Part of a small language model's weights: MLP 1536 quick GELU.
Each number is 200 + 30 x the weight over its row's rms, rounded and kept within 0 to 999. Layers, rows and columns count from 0. The size before them is the row's rms in percent of the matrix's.

# q: layer 7 attention query, 384x384, rms 0.0643, rows 161-191, columns 96-143
# k: layer 7 attention key, 384x384, rms 0.0662, rows 161-191, columns 96-143
# v: layer 7 attention value, 384x384, rms 0.0684, rows 128-165, columns 96-143
# o: layer 7 attention output (transposed), 384x384, rms 0.0614, rows 128-165, columns 96-143
q161,097,212,232,150,191,204,193,221,219,154,215,201,162,220,224,193,214,234,229,246,171,191,163,221,205,180,182,186,247,196,171,228,200,160,162,179,217,212,200,253,257,180,257,201,150,149,226,222,238
k161,076,229,222,178,223,161,271,198,186,164,246,194,169,144,186,199,201,175,223,181,188,158,218,191,153,188,174,172,197,214,191,176,217,230,181,173,210,215,150,182,254,274,215,219,206,237,252,226,202
q162,096,212,202,236,150,220,265,207,125,222,155,211,168,220,180,211,195,185,193,200,216,149,169,172,196,201,208,194,202,189,218,219,193,249,220,122,254,204,243,211,211,196,192,195,188,303,188,171,216
k162,088,193,176,213,250,235,218,173,177,236,210,145,199,229,215,272,184,168,161,192,203,134,218,156,213,213,207,199,240,189,98,208,213,146,209,138,211,236,199,186,189,218,239,220,259,215,160,187,189
q163,112,171,221,188,236,155,176,220,204,223,203,197,167,201,196,232,201,165,202,312,240,228,179,186,188,242,230,214,178,237,161,199,231,199,187,190,216,187,176,231,194,196,213,209,201,177,232,204,258
k163,080,172,214,206,193,172,200,211,184,200,162,212,225,168,183,207,206,207,198,251,210,232,214,143,166,205,196,219,214,248,215,177,189,240,206,237,223,225,127,190,219,218,163,184,193,150,232,156,221
q164,110,213,184,240,224,220,182,233,195,139,173,228,217,169,214,198,141,188,212,269,174,221,129,183,197,238,184,167,222,197,216,210,216,136,233,240,198,198,217,207,166,224,209,228,234,213,176,176,242
k164,087,215,164,213,159,220,234,218,158,183,159,216,194,133,197,188,206,221,220,201,162,164,164,201,196,240,160,182,186,193,183,172,203,205,194,257,231,188,256,258,208,249,174,222,249,206,160,182,217
q165,108,175,166,164,194,215,200,193,153,191,265,208,235,186,146,176,151,221,172,244,198,201,153,216,202,209,176,265,207,191,165,181,229,309,172,194,213,220,191,219,206,192,146,226,243,269,204,216,195
k165,084,219,158,213,219,240,232,211,254,167,243,180,254,228,201,128,193,205,202,271,139,172,176,193,213,191,163,221,161,201,174,131,204,230,165,157,192,191,194,223,187,185,179,217,224,189,240,244,269
q166,101,161,215,207,226,173,197,261,179,222,297,223,248,234,215,177,185,179,209,190,230,205,205,160,178,227,237,204,189,229,168,184,281,210,226,211,193,162,203,178,215,230,230,155,200,178,182,272,173
k166,079,189,215,251,242,241,219,268,179,235,179,158,233,234,206,182,174,175,215,189,231,190,161,201,198,194,234,246,248,233,215,191,227,236,201,233,257,204,206,203,199,237,215,182,178,184,195,261,195
q167,103,198,196,187,186,244,178,221,233,219,189,159,221,184,157,233,204,241,158,188,256,182,216,189,192,253,188,170,183,220,167,185,182,211,177,225,239,229,160,171,224,219,155,219,137,198,144,204,183
k167,085,174,159,211,209,197,141,246,247,142,189,213,163,250,187,162,213,233,151,173,241,218,169,181,197,230,166,159,163,254,156,238,173,210,189,176,216,177,230,208,182,178,133,190,171,234,209,201,201
q168,109,194,205,164,216,197,204,197,174,220,230,140,146,233,227,203,166,226,220,185,196,193,207,169,175,239,253,280,237,194,144,207,219,201,218,222,176,269,209,234,240,235,154,250,203,196,215,164,214
k168,084,248,165,242,140,206,222,210,199,176,192,138,187,177,236,178,201,229,186,212,137,220,149,240,186,245,219,233,190,183,165,197,210,202,224,196,212,213,254,239,229,214,197,175,237,158,168,187,222
q169,097,267,176,225,207,227,202,247,203,169,162,176,201,178,196,242,159,159,210,211,206,187,192,196,183,181,224,225,195,169,201,199,209,238,163,238,133,196,206,230,231,226,273,140,168,226,216,230,190
k169,077,227,131,244,227,194,169,231,238,194,151,235,253,185,211,231,161,184,177,212,177,156,203,167,211,198,186,196,205,156,151,199,191,243,139,198,241,199,249,201,207,239,167,177,194,187,200,185,183
q170,086,199,168,181,241,228,145,200,222,206,146,206,218,224,249,209,222,204,149,174,195,181,161,217,263,165,247,224,151,142,201,192,131,204,221,201,231,193,253,170,209,123,218,196,210,224,197,197,237
k170,063,207,231,153,206,180,217,219,206,204,179,235,149,189,190,228,181,229,214,169,192,180,172,149,207,182,175,186,243,185,206,236,217,167,208,224,207,240,198,206,215,193,182,227,207,202,213,213,227
q171,107,156,209,218,206,174,191,175,198,234,221,185,235,152,249,156,212,165,180,164,200,200,272,188,188,229,161,211,180,234,206,190,158,227,238,225,221,158,132,196,156,179,158,255,170,248,143,151,147
k171,079,222,139,198,220,208,170,190,235,239,184,262,224,206,154,173,222,241,168,205,216,220,254,238,165,190,178,195,197,192,207,189,208,210,168,226,198,128,194,168,150,161,150,195,201,265,165,140,153
q172,095,226,238,189,209,149,236,201,200,208,232,218,179,221,130,200,194,194,249,194,252,244,191,189,183,208,155,166,216,161,200,202,188,185,225,155,143,202,159,237,175,177,131,194,232,230,204,145,242
k172,077,266,188,209,220,199,211,179,200,218,206,197,204,220,186,237,205,240,193,225,254,207,178,171,195,199,189,153,213,169,213,204,199,263,227,176,203,250,197,238,188,158,168,170,234,230,201,212,205
q173,109,207,171,187,204,148,167,198,230,238,241,205,177,204,199,186,187,189,244,148,261,193,214,212,219,245,190,196,208,212,198,236,192,129,179,180,191,193,230,214,215,183,154,231,109,235,161,197,204
k173,084,259,110,191,206,197,220,220,263,216,197,203,226,181,187,177,160,180,203,211,254,211,209,205,261,199,173,134,217,223,259,222,196,228,191,165,207,209,222,216,235,186,147,238,198,247,158,270,198
q174,102,232,227,252,182,99,290,203,177,196,228,236,152,155,142,205,183,197,197,254,190,217,189,198,199,172,144,206,205,246,235,217,203,175,156,208,177,181,188,162,211,184,131,179,161,236,204,198,204
k174,082,241,189,256,205,126,217,193,213,236,232,218,193,163,192,175,222,213,244,203,207,194,202,185,230,160,186,191,209,237,151,215,184,221,185,209,214,191,198,166,204,198,183,182,209,178,177,190,240
q175,109,171,195,198,151,181,168,230,165,183,190,227,163,236,198,218,178,160,183,223,267,190,197,196,190,216,191,218,206,154,231,204,201,203,166,242,180,153,220,253,199,182,130,182,221,223,203,240,204
k175,087,223,154,162,171,190,177,199,182,197,158,150,156,185,151,210,195,190,191,236,198,245,156,157,225,237,190,190,213,204,196,169,147,213,216,217,235,246,179,154,150,196,122,197,185,205,185,165,174
q176,109,226,160,180,243,229,271,188,226,232,224,242,255,229,197,194,132,223,248,196,179,162,226,239,180,210,204,217,150,179,177,178,201,180,123,175,182,163,216,224,198,155,243,153,228,177,207,162,218
k176,077,213,201,206,226,215,252,291,157,183,236,192,235,188,225,267,198,206,181,201,189,153,197,191,160,184,233,180,182,190,207,205,182,222,141,183,204,193,159,190,198,215,183,151,218,211,180,146,237
q177,100,174,159,195,194,179,140,203,210,180,183,172,205,220,250,205,201,232,183,179,228,182,194,211,174,215,209,223,210,205,204,241,196,212,195,216,194,196,171,173,220,211,178,197,219,182,248,166,221
k177,078,205,196,160,143,258,164,148,192,217,215,178,192,231,212,211,190,175,184,199,161,183,203,228,207,190,181,204,213,191,189,215,141,191,148,224,207,194,223,213,193,196,233,249,241,212,204,199,185
q178,121,247,217,208,172,242,198,216,191,199,235,195,224,243,224,248,188,193,266,252,225,212,202,233,220,241,218,167,210,180,176,193,175,182,169,170,205,180,214,190,236,190,166,195,211,193,225,236,224
k178,086,219,220,176,228,216,228,172,165,192,191,222,201,243,187,180,153,239,193,243,195,198,195,203,251,235,197,159,259,169,170,205,158,222,206,195,217,228,166,219,256,217,170,241,225,195,265,223,192
q179,108,224,213,152,237,194,170,198,169,173,230,245,184,203,254,222,186,184,268,232,219,177,145,270,178,199,167,232,227,239,156,164,223,171,146,232,200,242,165,215,217,170,172,253,201,186,190,154,178
k179,087,168,177,225,250,205,181,187,202,167,219,195,159,224,145,218,191,184,194,163,222,153,212,217,174,237,171,188,186,217,199,161,230,180,215,201,159,211,171,244,227,184,169,222,208,201,194,175,182
q180,104,199,203,212,246,233,220,203,210,203,181,194,197,238,147,139,160,161,169,175,192,195,292,213,182,241,195,187,215,156,144,220,230,144,196,185,226,228,233,281,181,222,203,207,203,221,136,210,147
k180,087,235,209,159,210,183,204,211,181,153,226,230,198,197,185,191,225,165,186,196,194,184,222,247,205,185,255,171,169,251,230,186,168,178,251,159,173,163,203,192,202,228,191,174,214,227,215,268,179
q181,108,225,181,237,192,202,237,237,236,182,198,219,225,224,230,206,183,164,220,168,204,179,230,237,181,189,194,181,177,206,211,194,220,240,204,244,207,201,199,228,210,217,193,173,207,242,181,199,159
k181,083,155,177,254,190,203,199,207,217,199,227,185,214,215,231,202,214,231,160,204,143,208,178,225,244,220,235,207,167,209,171,262,203,178,195,270,251,235,216,185,172,149,209,160,178,197,189,213,156
q182,107,277,189,188,189,193,207,232,164,167,172,216,205,236,153,213,201,246,202,141,172,223,208,157,142,166,210,197,179,154,227,188,184,176,234,260,229,219,210,225,194,225,267,167,186,211,160,231,213
k182,079,208,199,126,181,193,177,206,203,191,207,249,195,192,219,226,159,206,208,226,162,192,229,239,197,166,204,251,182,195,192,246,213,158,254,204,182,241,255,217,198,199,255,175,204,154,178,199,233
q183,100,211,234,185,240,141,141,210,177,143,183,252,180,204,198,228,160,216,194,194,218,187,171,158,222,177,204,197,163,205,182,209,178,149,198,207,210,239,246,216,236,175,216,220,180,186,246,141,210
k183,082,177,175,156,209,157,205,216,238,215,218,177,190,218,203,196,187,167,200,237,219,277,178,177,251,214,207,189,193,199,191,227,139,132,189,190,219,189,203,164,178,205,172,241,163,170,201,199,193
q184,104,231,240,210,196,184,239,196,175,261,158,216,218,208,201,212,207,241,236,203,211,183,235,240,216,195,183,190,209,235,196,193,134,170,191,222,187,225,167,191,197,218,184,282,182,167,185,152,156
k184,084,201,212,192,193,180,218,201,201,251,173,204,238,178,225,194,218,182,196,171,178,181,222,219,233,173,133,191,247,264,179,221,196,158,161,192,194,236,173,164,161,204,197,234,207,168,171,204,189
q185,109,206,158,251,188,245,216,187,206,258,172,243,276,218,210,182,195,223,174,231,213,194,187,220,174,167,221,149,184,226,216,214,190,206,200,199,154,175,225,164,138,177,189,205,164,191,229,187,186
k185,086,202,197,270,184,244,252,204,169,202,199,172,234,212,168,202,221,203,171,163,220,203,153,199,179,213,244,216,166,169,246,230,172,203,227,179,111,224,221,180,193,190,242,230,171,199,209,165,196
q186,107,196,208,180,225,182,237,209,219,171,253,225,215,178,197,208,243,219,184,248,210,212,194,183,184,187,166,248,193,189,212,230,203,191,199,193,198,186,162,247,174,237,209,177,262,171,235,206,157
k186,089,174,224,185,252,225,205,210,207,172,177,187,205,154,201,171,253,286,172,191,188,201,228,239,194,208,219,191,178,191,197,212,205,196,138,189,222,199,174,231,211,183,195,169,194,202,233,191,205
q187,111,233,204,218,180,222,219,169,168,216,202,196,229,259,202,207,233,207,229,172,177,166,188,200,209,202,201,201,210,165,202,211,219,228,176,187,201,166,180,206,217,163,223,210,182,179,160,206,230
k187,083,215,184,197,212,136,206,229,168,199,214,161,206,256,190,209,247,186,192,214,193,123,159,252,229,181,209,152,275,125,178,191,203,234,171,150,244,231,198,209,237,186,186,140,192,202,173,200,204
q188,110,191,179,218,161,235,219,232,216,226,255,202,287,235,200,170,142,215,217,161,210,155,197,268,215,212,244,159,216,131,174,171,182,212,169,224,191,174,210,183,135,177,175,130,205,210,171,196,260
k188,081,148,195,184,172,190,236,225,180,208,247,198,242,182,199,143,219,220,215,174,188,204,169,138,175,214,200,218,124,163,210,219,189,174,191,235,154,173,284,153,136,240,197,158,238,170,96,216,177
q189,104,205,268,225,201,148,192,189,261,191,216,161,197,160,227,198,182,208,219,206,204,178,191,232,195,193,176,122,185,189,165,205,212,219,235,159,162,155,221,183,210,176,218,218,231,258,198,181,178
k189,084,173,198,233,172,233,184,235,235,172,240,203,224,179,203,209,235,233,184,173,178,197,236,202,203,202,221,170,194,242,211,182,221,258,189,180,217,148,228,204,182,164,248,241,178,211,217,171,224
q190,107,250,170,202,173,200,216,210,181,170,216,206,206,201,154,156,253,228,198,217,219,172,233,168,181,174,245,209,167,224,177,178,181,158,184,277,196,213,235,238,208,209,215,175,232,153,197,155,207
k190,083,224,177,196,217,210,191,221,190,214,183,155,199,177,180,145,191,210,175,217,195,193,142,172,218,160,231,257,180,206,178,178,181,175,179,148,204,214,212,197,240,235,150,214,253,175,208,190,185
q191,100,238,214,240,193,170,207,207,228,137,215,159,139,195,182,216,155,251,190,193,203,214,212,162,176,205,149,154,206,151,249,195,202,216,180,225,213,205,220,156,151,238,189,210,225,215,165,237,216
k191,079,240,185,163,197,172,188,179,171,165,212,230,234,188,236,220,145,232,188,188,205,235,191,243,194,211,195,133,166,227,253,184,166,196,205,227,216,182,188,194,203,215,186,220,190,192,177,238,186
v128,093,202,216,150,178,194,198,196,226,245,233,202,165,179,150,205,209,190,155,152,172,172,223,202,161,157,190,160,174,168,221,217,245,274,207,175,175,178,182,241,225,240,200,235,234,195,171,238,196
o128,095,201,189,211,153,237,198,197,244,185,161,201,216,181,218,205,221,222,213,179,197,184,213,217,184,184,196,225,187,273,191,229,217,207,219,164,227,181,220,208,174,237,196,206,182,203,192,202,155
v129,099,192,194,260,200,262,158,225,200,157,252,223,213,159,138,270,165,214,205,226,208,232,140,180,233,208,156,216,225,235,224,245,215,189,204,199,187,226,208,212,205,157,193,159,221,195,226,209,288
o129,100,198,231,232,147,228,168,215,191,206,151,231,212,226,178,151,193,274,161,227,232,288,241,219,214,197,247,203,197,213,199,141,233,201,243,194,186,165,186,186,195,173,206,207,146,208,207,225,166
v130,099,193,189,182,149,281,183,166,200,266,155,199,232,184,194,192,157,202,202,169,154,248,197,191,220,195,173,234,181,167,157,226,213,218,176,223,214,218,143,148,241,179,175,168,173,203,165,238,161
o130,099,204,178,216,176,189,171,216,247,140,218,179,147,219,266,196,153,229,152,202,207,169,168,226,206,259,165,159,174,218,232,170,200,262,173,172,169,212,249,232,165,207,208,209,190,230,193,231,245
v131,098,223,168,235,227,247,213,208,225,172,213,218,284,190,222,216,201,209,235,232,233,175,204,150,255,248,164,191,227,197,186,164,176,205,221,168,214,203,235,169,194,186,187,232,215,163,177,213,236
o131,100,186,188,140,176,201,169,184,197,238,178,176,201,160,245,221,180,218,175,202,189,179,185,191,135,216,148,251,225,226,165,185,247,170,229,178,255,222,149,236,229,147,156,186,166,166,211,177,244
v132,103,210,182,257,242,252,154,185,241,241,208,266,175,255,180,135,252,185,180,195,199,221,228,208,233,169,176,176,202,173,216,200,224,187,196,197,192,189,192,181,173,191,142,170,209,192,251,174,210
o132,102,188,216,178,162,196,192,181,156,191,151,207,197,202,193,168,242,223,146,131,232,206,158,228,195,196,230,233,163,177,182,164,186,215,216,202,201,175,207,211,183,248,254,173,203,198,195,179,217
v133,107,162,232,199,204,212,186,228,237,203,224,227,227,239,253,207,224,166,188,227,225,161,179,218,193,232,209,215,178,155,216,244,175,164,188,200,172,195,197,246,180,215,156,198,233,154,155,179,212
o133,106,207,270,191,259,175,211,205,183,226,239,211,241,161,206,205,198,214,212,196,200,252,233,191,196,189,184,188,179,267,220,247,203,212,157,171,193,183,150,178,158,92,178,203,156,207,204,243,172
v134,103,227,211,182,185,154,163,160,199,191,229,179,228,209,237,179,162,239,208,134,155,218,268,209,137,207,153,237,188,199,174,183,149,165,225,170,162,175,210,207,217,172,179,184,212,204,106,239,170
o134,108,207,182,179,232,199,160,184,213,226,169,191,178,296,204,199,232,197,139,228,200,144,147,199,208,194,233,174,218,164,206,223,199,195,171,184,167,227,176,203,163,279,205,207,153,195,247,183,196
v135,100,194,139,216,205,204,195,162,200,196,153,162,220,213,186,144,186,258,201,247,218,176,205,204,193,235,212,210,179,184,168,220,228,233,202,251,240,129,231,227,176,237,198,188,211,197,198,236,236
o135,103,195,243,230,215,191,182,210,192,192,241,187,195,187,177,188,115,217,210,197,190,219,204,226,206,219,230,203,242,203,163,186,251,166,172,198,150,196,184,191,257,244,129,162,192,176,218,144,238
v136,091,209,253,161,219,214,223,175,184,139,187,184,181,143,181,260,167,181,137,189,256,171,200,149,197,206,182,191,167,228,230,155,239,225,208,158,178,174,214,203,162,247,228,208,234,254,206,191,221
o136,094,217,184,208,207,171,149,194,218,159,216,194,231,205,161,211,178,204,199,204,201,187,191,163,147,247,211,218,215,180,165,189,201,187,212,227,157,241,164,191,175,158,177,216,155,203,214,187,179
v137,101,206,180,205,208,184,177,230,202,161,175,201,221,241,214,184,201,208,183,194,136,191,159,129,183,218,164,238,145,197,242,229,253,197,198,204,183,223,195,209,188,227,158,196,220,203,203,173,166
o137,102,225,194,211,185,196,150,165,196,177,160,153,203,99,167,163,164,277,228,206,206,217,186,227,200,232,205,218,230,183,182,174,165,260,170,260,228,176,159,224,203,259,206,193,227,208,197,218,116
v138,105,177,209,243,174,164,167,242,189,224,217,297,203,233,178,237,223,190,143,198,224,178,231,215,198,230,193,191,162,201,218,144,201,225,272,211,175,171,233,257,202,181,208,195,195,223,174,233,157
o138,105,181,173,243,198,207,174,212,219,151,162,259,179,216,204,193,157,269,247,206,229,170,212,240,185,219,197,233,145,191,194,190,152,183,177,213,224,170,135,214,165,169,215,225,164,207,210,200,214
v139,098,201,194,230,215,263,150,152,210,202,180,225,217,212,177,188,173,247,226,188,149,227,183,162,211,210,153,267,129,168,184,265,166,222,162,228,201,181,193,230,122,198,153,207,225,191,175,143,163
o139,101,212,210,201,148,193,161,144,162,229,159,182,212,226,187,171,196,156,164,204,268,199,247,199,154,211,173,189,207,186,188,202,225,226,182,227,216,167,189,193,229,188,211,195,226,202,199,279,250
v140,111,226,163,190,234,213,200,171,216,209,190,188,205,147,231,219,188,177,201,170,221,225,219,141,195,198,137,172,163,242,154,230,195,186,197,173,271,223,212,227,163,225,212,199,160,150,179,183,220
o140,109,160,215,237,224,216,199,180,201,199,208,208,196,171,219,168,218,226,178,232,149,189,159,248,234,226,192,196,231,177,212,187,235,212,241,167,183,196,177,212,213,189,180,221,190,248,187,194,255
v141,100,212,221,198,226,230,239,206,203,259,168,251,214,207,241,200,159,215,156,280,205,184,221,222,150,228,190,174,222,160,176,185,209,157,178,188,158,217,223,195,216,212,171,182,195,222,202,188,191
o141,098,180,193,186,196,205,111,187,154,171,167,189,197,187,211,205,168,176,204,142,177,187,181,160,224,182,196,156,219,217,182,189,116,232,226,207,215,151,210,197,197,190,224,217,225,188,195,162,201
v142,102,236,172,202,214,215,222,195,204,232,226,248,208,164,185,237,178,221,196,197,156,183,217,232,199,216,188,190,234,168,190,192,179,177,169,219,211,194,238,207,222,189,230,200,205,206,221,220,209
o142,101,209,233,185,194,171,184,178,201,145,209,239,194,224,214,222,241,245,242,157,233,226,228,239,211,163,193,191,172,183,210,208,267,170,235,238,172,187,184,180,196,188,220,209,176,166,205,249,218
v143,095,193,262,181,217,187,218,153,161,211,150,193,240,205,185,264,216,180,186,202,252,230,194,173,204,206,161,197,181,203,295,219,211,205,205,217,206,172,180,244,171,177,202,190,205,227,127,191,210
o143,095,204,197,188,229,175,240,214,259,173,261,192,210,173,142,189,183,201,251,203,176,206,150,230,215,198,233,195,190,217,155,184,213,190,179,193,187,232,202,207,233,166,235,153,192,225,249,160,238
v144,099,199,224,153,182,243,253,156,201,212,196,201,171,198,162,174,189,105,235,238,184,226,160,172,263,177,155,251,208,208,155,233,223,236,152,173,204,252,202,229,218,181,187,228,172,175,211,182,165
o144,102,187,229,226,112,192,215,193,181,240,128,171,158,235,218,176,279,220,188,186,149,256,183,190,245,202,192,204,215,226,196,177,194,192,255,179,180,175,147,182,166,156,144,214,227,190,196,151,223
v145,104,181,188,143,117,196,199,232,164,192,212,187,173,133,251,218,199,148,243,189,242,169,215,259,182,196,194,194,251,196,224,160,164,187,197,189,235,175,205,255,251,193,190,226,174,212,236,175,198
o145,106,169,214,158,219,228,165,157,216,180,178,193,213,251,113,188,202,210,245,233,253,229,157,183,217,177,241,111,211,209,128,189,184,212,154,155,209,225,244,188,198,207,178,196,165,200,197,224,242
v146,107,257,206,147,180,190,221,162,201,209,217,184,94,220,185,170,154,168,172,174,218,207,169,185,221,190,202,180,229,182,160,194,202,181,124,211,217,219,174,167,172,171,224,217,203,185,182,166,234
o146,104,176,182,239,174,188,222,215,210,182,233,198,211,185,199,223,221,181,210,92,152,178,238,177,182,211,243,197,219,188,236,197,235,196,210,214,172,222,158,201,207,214,199,157,239,177,187,225,252
v147,098,265,144,215,188,135,223,146,243,159,199,187,208,148,171,175,214,182,191,189,207,205,226,197,204,194,233,179,244,211,199,248,194,208,186,160,178,183,198,210,199,187,169,214,159,197,236,181,207
o147,100,184,176,228,158,206,234,180,175,224,218,251,259,197,259,166,228,236,211,244,167,175,159,222,225,256,202,198,199,163,169,206,223,260,163,172,193,171,238,173,213,173,207,208,199,177,220,174,262
v148,101,186,203,189,219,188,177,187,198,170,233,205,237,164,212,212,194,233,196,191,221,206,209,306,199,207,200,267,179,243,165,208,201,174,220,199,157,205,218,185,241,189,213,184,185,216,212,173,184
o148,102,174,234,231,225,226,215,174,180,194,194,240,158,162,240,169,213,213,234,190,159,200,151,132,211,188,205,206,221,240,211,194,162,221,204,201,214,213,202,226,232,225,233,204,140,181,257,191,176
v149,100,206,192,203,263,206,270,162,216,284,177,236,235,258,187,161,194,162,214,192,200,172,244,215,215,222,259,162,190,140,223,226,215,201,254,191,144,185,154,231,166,235,187,206,162,180,199,231,159
o149,099,144,206,155,197,167,143,260,186,189,209,150,198,184,258,170,248,182,174,128,204,233,176,146,171,205,173,214,226,213,191,180,217,178,178,187,215,188,199,213,206,235,244,215,160,236,194,145,164
v150,100,220,176,160,283,186,261,144,221,171,265,229,229,203,178,211,204,249,200,182,178,196,267,203,208,188,195,268,166,203,181,223,181,193,182,239,158,222,189,149,173,262,172,186,212,189,181,196,210
o150,103,206,236,173,217,181,165,153,226,211,207,187,119,212,154,188,224,182,142,201,206,207,205,156,208,172,219,232,123,204,201,193,171,195,163,216,138,195,261,205,214,199,244,211,122,189,224,226,245
v151,103,148,220,175,255,237,209,219,191,178,210,209,224,205,214,197,154,187,176,122,164,176,230,180,199,195,194,232,133,174,216,210,218,174,262,220,213,203,191,190,188,210,194,176,247,165,246,215,257
o151,101,233,178,171,228,237,172,174,212,183,153,179,203,210,176,166,244,206,231,229,212,209,202,201,206,170,227,241,208,190,218,174,134,232,148,200,194,142,216,144,187,194,267,218,193,199,237,213,198
v152,109,261,210,227,225,211,214,253,214,138,224,217,168,239,191,191,212,242,153,189,199,206,184,199,200,143,222,179,221,218,201,198,176,170,218,204,204,223,190,216,166,156,199,174,202,187,154,184,212
o152,106,213,177,187,207,192,228,192,196,167,255,221,207,198,229,232,178,209,184,164,206,160,253,218,206,191,181,202,202,195,204,185,196,178,232,172,200,199,196,241,183,200,232,169,169,233,239,209,169
v153,093,174,106,185,169,208,207,195,183,253,208,214,173,217,267,231,182,194,231,203,184,152,218,191,229,213,199,201,171,244,215,232,240,201,239,188,160,194,234,195,193,186,255,255,194,214,244,203,182
o153,098,166,250,165,221,201,234,232,185,156,223,168,234,221,166,160,157,143,211,244,204,192,223,146,178,179,198,190,231,159,172,188,223,250,111,155,273,213,150,139,163,221,213,188,192,216,185,223,221
v154,102,206,186,194,199,213,201,192,244,178,212,244,166,168,185,235,200,217,175,207,205,220,187,229,172,192,202,144,196,207,186,178,202,136,237,197,181,226,225,191,220,242,221,218,176,190,188,223,138
o154,100,192,243,213,209,174,190,202,223,163,236,210,235,157,186,147,158,158,218,197,193,218,171,176,200,228,171,194,252,221,143,182,227,231,225,133,209,226,175,192,141,194,221,238,142,223,169,200,226
v155,102,230,173,244,220,168,187,209,231,202,143,203,249,203,186,228,245,216,207,179,221,136,203,186,206,246,199,184,181,130,211,134,208,230,197,232,215,179,198,234,142,177,178,193,191,179,199,229,208
o155,099,197,167,156,147,194,189,156,226,235,189,199,179,199,230,217,167,203,211,170,153,202,145,207,208,194,177,247,233,213,160,208,217,254,184,237,181,237,190,193,184,201,150,165,186,237,208,185,199
v156,102,186,237,245,178,225,166,209,177,185,197,210,262,183,159,136,181,213,209,208,178,250,164,168,176,188,144,218,218,252,209,219,222,193,208,232,124,212,185,194,215,248,198,200,268,147,167,209,181
o156,098,172,179,222,210,219,198,179,183,232,192,221,245,192,240,215,210,212,189,217,212,207,228,226,234,185,218,196,271,177,208,175,181,201,209,238,166,199,216,175,188,224,178,225,201,244,193,224,198
v157,098,182,218,205,147,158,251,168,216,212,246,174,211,179,210,193,231,243,223,214,239,205,170,234,165,163,149,181,207,181,230,213,177,187,150,250,222,202,184,185,218,189,204,219,225,227,190,198,208
o157,098,224,188,221,229,249,190,235,201,158,202,183,204,226,168,121,181,222,169,172,206,235,209,182,243,212,173,217,208,201,163,269,186,238,249,196,200,197,218,203,195,274,175,204,183,200,160,191,214
v158,106,191,182,180,165,159,184,198,176,183,185,206,228,205,209,215,193,194,277,219,184,205,178,171,194,226,130,214,205,192,158,216,210,196,137,213,211,223,239,221,196,242,198,236,269,203,192,263,159
o158,107,197,231,237,135,180,210,198,196,251,143,112,134,234,173,190,173,217,123,212,227,233,181,206,190,227,230,215,221,187,225,184,263,177,240,242,195,202,195,199,148,210,186,184,186,194,220,172,170
v159,098,224,200,210,181,175,242,205,168,164,159,240,228,200,214,219,176,225,218,187,239,214,202,144,225,152,192,191,210,290,196,195,184,221,194,203,211,229,157,204,194,204,253,179,213,130,190,277,236
o159,099,207,225,216,210,258,193,188,200,189,188,212,174,203,193,226,225,181,175,189,171,130,230,227,201,149,204,185,244,212,192,250,139,168,223,203,202,245,218,218,238,220,179,204,162,175,146,180,213
v160,099,204,185,275,172,242,154,263,212,192,198,212,227,223,218,189,213,232,147,226,216,210,233,150,187,179,183,239,226,217,175,246,211,270,213,230,193,229,206,216,192,197,228,161,233,205,173,171,235
o160,100,183,144,215,196,158,165,188,189,243,214,171,216,194,187,134,229,206,176,203,219,194,238,195,210,213,187,237,181,239,218,225,221,201,212,192,202,146,195,230,199,203,108,150,196,232,211,183,218
v161,099,227,220,236,214,188,215,178,168,172,233,214,192,239,160,152,232,211,253,169,254,217,272,188,152,216,192,202,149,190,184,188,172,238,257,213,196,228,169,177,188,200,178,191,143,184,234,223,182
o161,099,236,161,200,210,177,227,179,152,248,194,255,205,174,231,181,177,216,158,211,193,213,202,174,233,197,164,166,190,183,185,197,187,177,149,172,198,205,207,207,202,186,209,253,183,185,228,214,228
v162,102,239,183,219,158,212,223,228,185,137,185,232,185,170,197,199,196,204,171,158,208,214,264,221,210,215,211,198,185,172,201,226,228,214,203,210,233,188,171,205,212,164,210,211,240,178,218,245,157
o162,096,189,266,204,222,199,205,173,206,227,175,207,277,191,160,210,174,203,187,191,183,202,207,218,214,148,182,249,198,213,214,190,213,236,156,235,208,209,164,192,279,141,232,187,185,167,180,147,201
v163,095,190,205,222,203,218,159,205,191,193,174,182,160,195,218,193,252,167,188,254,207,226,199,212,217,190,139,193,220,212,210,217,166,255,267,225,191,202,245,230,236,148,200,240,204,150,229,191,186
o163,098,210,166,205,221,269,163,199,218,145,166,212,215,196,191,190,156,203,198,174,147,217,208,205,188,219,257,236,197,178,212,183,181,196,199,202,192,151,230,158,197,225,246,197,252,190,208,201,193
v164,095,174,217,146,189,257,206,217,159,193,164,163,205,193,215,214,176,160,217,144,171,216,171,175,178,260,209,255,211,238,212,207,182,194,189,184,243,230,207,263,186,222,182,211,206,244,199,166,183
o164,093,183,213,195,184,224,215,249,162,219,200,198,190,214,168,243,157,234,188,177,160,176,226,173,235,218,197,196,235,172,200,196,201,204,197,194,207,174,224,155,157,203,200,179,221,198,237,238,219
v165,099,176,164,189,177,252,181,162,185,237,172,186,189,166,205,220,204,220,167,271,223,194,239,206,214,185,223,187,202,225,228,223,224,176,203,181,223,159,209,146,178,197,138,178,208,182,204,209,208
o165,098,268,201,183,203,184,171,232,188,167,192,262,177,300,203,172,209,171,242,143,198,227,244,191,216,232,212,218,209,187,162,163,154,190,175,141,168,230,222,247,267,155,248,196,175,195,185,161,214